Weights of a small GPT-style language model, trained from scratch on English Wikipedia.
Architecture: no biases in attention or MLP, untied embeddings.
Each number is 500 + 25 x the weight over its row's rms, rounded and kept within 0 to 999. Layers, rows and columns count from 0. Numbers have three digits each. The size before them is the row's rms in percent of the matrix's.

# layer 5 MLP up, 1536x768, rms 0.0772, rows 1366-1388, columns 384-479
105:504493470518518471492521476510529487522464466506490491465510478488489466504499506507481507526525558500513511501495483507484478506505489513511470529480456491460485539498551515448496527504494490459534502486494504492512492508500479501543520503514493475475480484541501485484495484452506505532
106:507510519519481502458490470494470528514534514521524461510516550519443518470487531501494469538500443498455492445470513475515517496491483456500470529472516547503462549483521491444504528523506514465519495511521544489507551556521499514478473472531499515476512492496516511490516509486501499473
100:491492476511467474479504541520505471497497487517528518515552546497544526529457527496478505527481524507495484520474464472506538517563543505486489530507526526520459506504542456467539541515486476504519489492477524525503487516516477534474522537490528487477469441500518521490476489451479486492
105:520496504527512473565507500511487517481502563539498510477478495483543501506520515481430533500516503496527491503491465489518525506499520535483536502494492495475465503485508479477511502458483512489457523501497531512502498510488558466460508492465548484548512444470522525444456499488539531492
100:550544472486524505476520508494521484534495497524499444517500529483564528513451506486479521425510521526516513526499536507478507490530528502493504498510485534507494502469490500512460471503529502454496490488514463513498509506496500460493513513488542519538466510529522518517475476529541467499
096:489514487488478501510515476515503501500545531541495505520543503499491447501470496472458501482513520488515506460528500483471504475529509526526474478522510505499444497458500497520483503486494501493485519498478468500554475483506491516470492499488519492531531467516482478502515496513473491502
100:526502532502506493519536515528462489483504498494493488478477511481457474499509519513510488448488484498476501485518488555514484533503553496485524510478502456495491493524490484527488470513458501463492507474494474523447528463533471489511535513476503473472509551474486509483524513520460463459
097:575495502471523491497464529484493532501517519512536455442508516491483492531516486534494490461486493524496506562475511504539522500496559500457485533544480505523476495487515504506503494548539498541510526482448505520500504509522511536507477535476498535470455520531535495502498467479490518519
102:540500549541498470479510479501533481507480480492483529483508501514532512515480488496491484504505462497474462516489525522481499528472498542534456537509526477478491449509468472516503427508525491557500508533527529501513485494500512494514516432484539535505517490535466478528482480523521493471
103:483489534496485492503515472553521504448511468485530523481497479481508489500504521509447534506512545488469526474466462495486527515506485529521493480482486527482511501546497499482559448521518524422468542518506482490488502520489549487501522479512515507560493562497528529532559472517511478515
099:532493508490514501464521502501509479465544446474533464532479511466489485497460513490502488494514478530533479470465507498488504511518545524547493546482534558489474484516466519512484456545516504497514496518471474502453507521477454509524519485518432525511491493471535482506514485504515500541
099:485492487508532510482498519470526446514508467512510493488478485464513503525515498484527507504513549529519488525494531473494491519491443456483531545508449508499513499524497512470494489534493547506534495508529490513465517472433486483508510496474515469534503499564459510487489533497509519487
099:475529539486524506497516486499522454508514519464503503467494521538501492525486466500530514508513470503465485514520506532517533499513482512458505484461476440512497481501490445491536503494537487532517477512479503512527509507521536555505491462459514501510493514496520552478496510524506476464
093:499476503483520513491519510463481520504498530464467507506530545506495532479503479450482496473511520488504533489486527470490482518491476543484476498492484523492504500535512470506533512507514514527504456460472529524520452501451490496496493524505510513481522516516492524527479485536451548540
099:510530499486484486519502523437511498520462479524517505507514484496505473505486477478461488507491492503476537501481519508535503531500477501504506536510487490482464502487475481466483492502510499472500520511467497510510481536511469553484520538504504528467486545468517489507473490499491494500
098:506489513467489483525482478513519484525508493512484469511509485487487539507477489551516539528460527545508494505535496491455488529479492552479489521518497520489505491480513532506504479498482507515507507485505453492484481475468508509485529511500503505481519522535511476505499511478467515528
094:502501542494494482510457500475466542458516495516442535489513511481502517495533500506532555467502467486492490513504508505502464466494447539515509498516501515517480541482518512479488523544478520491522508492487506522488493505459481461521521504476504504547494501514494521451503499476519473507
097:489527510513532540467469501455519512470485523513476465491503518511518460526482523468512481460496509552486507525530488479490496522504495491485505480463493472516487470541510468474508496479491531481483522499519501517494507548477444520506455518489486534524521514529511492471460459475493512529
101:534542455482503457533519487473517475519559511533488489533513547514469486459487509519477520511523502491441535539464489508492496502536485502476530463473487492463494501514470511485523527514486495539514480516485460470442495498499511511526536492473529522547476487515436504520475501487493524499
102:500534489496489489445480461466493541463486523484512499522498509466508461524543498491474502498505501521458499518488536486482505487507494496542528463488508471535552487520468496493514504545499540513496534488484501487514539452471550533540452491512526515491501513508480511504515487489499514477
095:504478515478506526490491484460523540525503506502491499558511513512466530485460522506542493455494500537538524538538441516482455453482483501525505507523478496525512510507471466514532468529557515509502507508535512480522486514491512508507499513490507505545534501482527501514502521545477499496
110:511522496499506533479503515518525504528475524524537521468517534490518468512508526502496524529470472440491477520488506551474489502491493485521508493506410509460490502511524492470504473502455505483488514483524507451534522507496511502480489461486515516471492481492472463474542492511484451501
101:456470500533513542512510516507508538478514475532504491555494534519545504479533537508466493493503495499540503521514512491480487462510495491496503526503481490515558475511510455515490481533498469516468497501484452495493478493442513565494531461525536475456503452492495486476512491562485512524
# layer 5 MLP down (transposed), 1536x768, rms 0.101, rows 1366-1388, columns 384-479
103:496543478500517474490500488516492476545499475509521466496532472502504434498502434489508493479474543491478495465550533501494499513523489487510489512563515459461520493521487496482479526517508457504480514514497521439523496507473459476500550519520489488488516452554484455494489498480470508519
106:498474507519503504499480501500462511493483476508485502515461457427470484547496502505493524519466461523526547501520480496509470465517444478505507561498539532497521489493459418502495471506509490488511532492549502507486502462459501538527515501488484521466508521519509489519469470481450513503
102:518484504498484490466547494532519501518530534494530473542509527506479545456507517502568495504475488525545466506456501490484485466506499576517521529578539562465519477487467533510457481474498539479484489503445489523549523500475462491526510489479576454519472527511472528521467478485525499458
101:479487455525483475480517515501474515494503486528491539504540487519530532491500509496520507515496526461445489488491537469557510530461478494513498486490486549514467461502527488590532471452434501490511497508515497519507553487523491508512474478520526501510491445536482526500505497496485505525
101:512489480510494513551501531527472529517516439485470496487524527506508479504491513545512530460475513519565527498512488529525454521433481536517501508477468481492489476510519476461444495526499476498556467503506527499489476488486473468491469501501517478541469475465501459533493502513504534539
103:480452489537502513476473458441459497501514508530493487473499463473512492490435485499507504510518512543513477561530488476510501518504478504514492486507513536489482501476520526506527529524496516497471482513467520507513517527523471456485511518467491492490507525467462515504471487531499498504
100:534503462490479481521477539549513494504509514485524517515457488482467546433465491513504495504490470460487503507488498528487533473500540509518515492513509524506490521520451485516517449448497488453516530495512476527445511516536496487473536518432440542535477467480495497506483487538479506474
101:492520512459546532497493520479489526538495461548507504508540503526475471511497505492511529489510530526478514479507464525460504459454507453544482517483557535482519513495525527520476486505482492516478463516521516474518535492498534553505454514497468501502490494482470537507476477474531457453
100:474527504512500508494483512479505509511497496456500497509460501480493485494524465499508476555511500502493475513526458473464542490511522509503505539450525489520479517477534492511550475505513540431515502506488478492446546478502464446469552505484501480533437502499479510518525483476483491481
101:536524490447508519496536491464495506498477487482491503489519511487506510498502477502487518512545506522493469483511511516497490460435504477513525503483533488481493489437512448545486430474472478508483502521486512476566479496433493522530549535502505504489486462419554442492527496497473513457
102:479489466506488485460555486468520529482547555502539452491480449520478494551524530540492515478521508518530487519529479522476466534504482450486456494451571536471534469498553499487499475511509524503487532529502491509488477474528496478487507512496484473463476541470526433516538478523500510502
100:483496493514506483483461510546478469528489512546469509468524527524482522515485517499498503520490495487525512501493491567496479491522488553521475512459508468553518535496500526457496482454476522520497477492518440492517522499495488513487526531477495513441507466495531468495514535492492513501
097:503511484517495468479516499500492485454497507495500487493500538536498541479534493517475473491541530444489490514502539482486532509523525508472507465491482527482499513473490518550462493505523526468508470424489527556526464533487531505541531488519476502505511499498496469504521540532499499422
095:515521526514504489487552515511469499497509526510540471486477511469457493491509519532453473491550513532541514428478529488505506476496535507523497495519503471528523503520515511514497489518516526527495482457513477518500508462489535542494487518508499503500481477535491491552503490499561506492
103:508481506513509510488463471488471453527459517469510478475480481493501479513499528513517452484476483487542489527497504546519468479507492496483526524527464486525452483513528456522515486488459523484497494481525459510475474497500499479526475484496516490446480482503460498476534498492517464501
098:506534511490500492477468437471448506460531509512538483475500465489500523503523517514458496535509493527507537487450481479471501499503547467499504479448483487489486485500490473513501577524454549476529466510472519493532463525480487507496521512487450455513497516497507478492500490544494534542
097:484533532537451491563439511477507516524480497483502535527464446503520487511558466499524490521458521481475530486481492533538523482474502489452472501503527557525506487516491502495475482503528463488484491519490471499514488505452530510513503541499519476489517505548481494496491528499493478462
099:494528517500476470495442515496489528564479499491519489478480535463492482510490514481517518472491503499549511469477507501521517500483501534486530524471526529519522498475519495501528523504520485561517521526475491505496507500509502502489485465479525489483502503483540499557504514502505482465
102:481506507539485467530529479506497514499469476478490530501499500484500483514442457504463488505468476478480485491541506488512507532520497497487424497484502534495505499505495493474507537498524485517508494475467496472522530496524513516532520491511505485530511508524506488511506472493517524501
103:498498479510488523533500484512480463515541490502468529537508483510508530518514485519524485521518472517537485468498495492514485495507500521493481485499516536504484498483442531474492518503484522503516503471492491482496496515506519475500503526437486430551477541495491526514498491502483519487
094:483506475465502523485541518455493506529513462499525498476474506493463521522488462539531511547513526509483528509519532545497477474505492454445475484487508524502488543507480495573526466478496479522524446485525501515456445520465486475536520486493468478469482512507515472521482533499508497464
095:504529506493456490512494511477527525462531473494486520498481511534515520466486491514501501474456485515513494503514450515515495495477507490500526511474506552494531511473486508528472531484437507490483493504496497501443528516548498483518510529488484514518490537521563491488469495497429496495
099:513502534477515520498456514523534512498463480496502489509509484495494482479530460520525512469532489479539490516512449538512504475546536465476519512486471500530492486496524479484498524520493470525502489531496516490537502508480486472449545487504521492530470525536501469495480494490447448565
# layer 5 MLP gate, 1536x768, rms 0.0722, rows 1367-1388, columns 384-479
099:509493471503522513487491499512491502543504482520514470520505479489454544501532501520477542493508515505521457520501525488505500503504562434517474465508498512505526519485552474502505484486490508510509501457489511465530509485494521489491487478505472489502507501564489521486475495465551452498
101:530508515536499483465534481468490459556515547501485487473511516484488484495489502521496484521475520512455486483489442511487555507482482459524472521457519471464497477465500496474497495553498502512496502504515525500500536534499504524522535502482495492500525441470511495531507458517507507517
100:533505483476521452496467483523506518501473500528537478488462542472530513489524501481520468510559527522526494523518551439484497504511492535467480495465530520503527505532466521502517487515522465498506476516501503511485547523480500472537480513483466488513468520526502508491498496496524507444
100:488506513566497515510443512496492502518493491487520531473475519497548467557533489475517511467459488521477476505522514494487510508507504493461506506507487448445477496511511516498549550512469461503509525449502506480492457444506495499480482477523507524511514547523490470516539496498539512472
091:476520510505493533509488518500483491467525466502534482472494520521533523509531516539453458488512511446502502457499534473476471516463501516510530528486443523490536480484454511486515507484499472474528508496474552504508518494499489465526505545496515467495484504488518461550536492534497507516
100:495474508519520470476503449506485479527477478498508529495533487513516462520506525492493468536460507503507477494488506465455509494532545438501496515460482515484541484500559544545505519506501494512503469491536465517544463481532493514501502516537483446522481547552449524485513517568477495556
104:533464486498518480470478457493493458486492507496475491442487521500530458531493512506497517530516526520449503493519498495483483491537474467450504571553500494527502490510477503478497535507529501524493502496458489485514551474515511520536469512479505466466486501462498493470481476494490419528
098:503511528446484515507498525502551521513454484507505471491529529492500510469510506474515553514467452559469506496502537536482460467468485498498529526472467516520494496512488483520514543480487516507481528495519525470537522482488524504435511491483498440556522509489483467484508517453453475474
114:533535464528501521538482486491530482496504501491508506474478514499498514525470493507510469570521505547534502526456506484496538515514529495510521472485487475515508477484477478499546497512514487474477467507506525461527470495497494509486532488512460493515491542486567545517511523522508490460
102:492501491485499447501474501521543534482530507528499492488511502523450459471538514514483502450528523499536503511503483476568472527542536516550453497484503559489466485479489470508515500485496507524497474526473515479504508495511449549516478505521532510516475506527551487490555462504520528513
097:527478479462498484456501503494470454486517486519482544524497537515505529528483494514481454514456475466489467500551470474457480490507498512524492480509519515483495482529501520452481483509464486491517495499492541517558532498502517523502505476550539581492505519490490516477529473477468475488
098:532461494503511488505485471476506550522471530509506498515493490495475526478469541476470537513502484518507496465505498495494496456496524466509463503543536518513496451521505530492481518532451498496521521522498535482504508533513463460495447486517532505531512432501464478478470536475455466520
096:542488460510483499466506505511497504485486462495467480509520495464509538534495518502519496548489467469517492497514451521524501527526506534516484491478481457488521554492492529513523486511497509523520506549540470514468486491505519508484466496531532544456514526498488495483517532537493506522
098:481454494521521532477498483444495545502486519438467484563520485548493461510538509501514530466528496531472515465539489470511500470515534515487489472469489501508484507537502527548512530533516491482501497544511506533521478487516498474490520487496510470522518518471543477532484525497473470501
103:512531472512505508543498519522484489518473523505477475489516500499526499497507526467535505507508524489506484498519500496471487531461478472518517496459491540494516525558514472544512513519519499462493563502457525511480517500515490523447504479522462471532484512496503503488553491506530530506
097:515451489489502529487472520514477466453568498499524512481496475498514491490521495471518495500448491500508513463529482466498468494464502506499506501486533539494518520496522506484464541464515504493462534524479491525489497510503487521499485507505519489537457492545508482505510485531493487489
100:529555500506480480501512506540533482493507491537536491480498492480508516475474472495502471496481493519501460474506479536503558573484509558519452500485507473509486567527512477508509463534495500427480535478494520525500493517472498494504521535511480497462507439522498546516509489508579514485
103:495469490444493509511434532499492533530491509471516471453494525516487479521547544489542483498501526480507461508466511483511519482500495494547442502514496498503500512522525506484453515500478503479522488484499522504493480505526486509497498530538522498529525481470498511488532504517523470501
106:481517493529513510552516447487480408503488514475454522544515494522513550526487503485461524534463504494484527472526543513446503491470485490485480446451523566506540494505506468510482522513515495538510477523518487480532499488552499459446490494506519494494522517532551496495510508522531492507
094:508527511487486467541512514500505526501507509493508481513531481505482498539485472484491501482527512509475446517489526506557517495457484541517523497454478533468477497471480518510456462502465506495511508500519518505482539510481533498501502506521482499489485516540489493508502545508428563481
119:497481518518486490502485509512518520441491485465530504530483507464500487491496475480532494489467485513516444473490474511497503494452497508531559495435447551515543477472489493527455518479441509499474537501486515489492512502583504460536484535504510527492488497513566483477515510475425510493
104:522512518502506506486475482468496506538508514529507480491540475515489503489505462489475494477519470497461476493491544486510521525487528492493513532493535496526477514500546551508448508460508483523524513537466521515489495500521507532478528479509480510496491471475493496486504491472523500504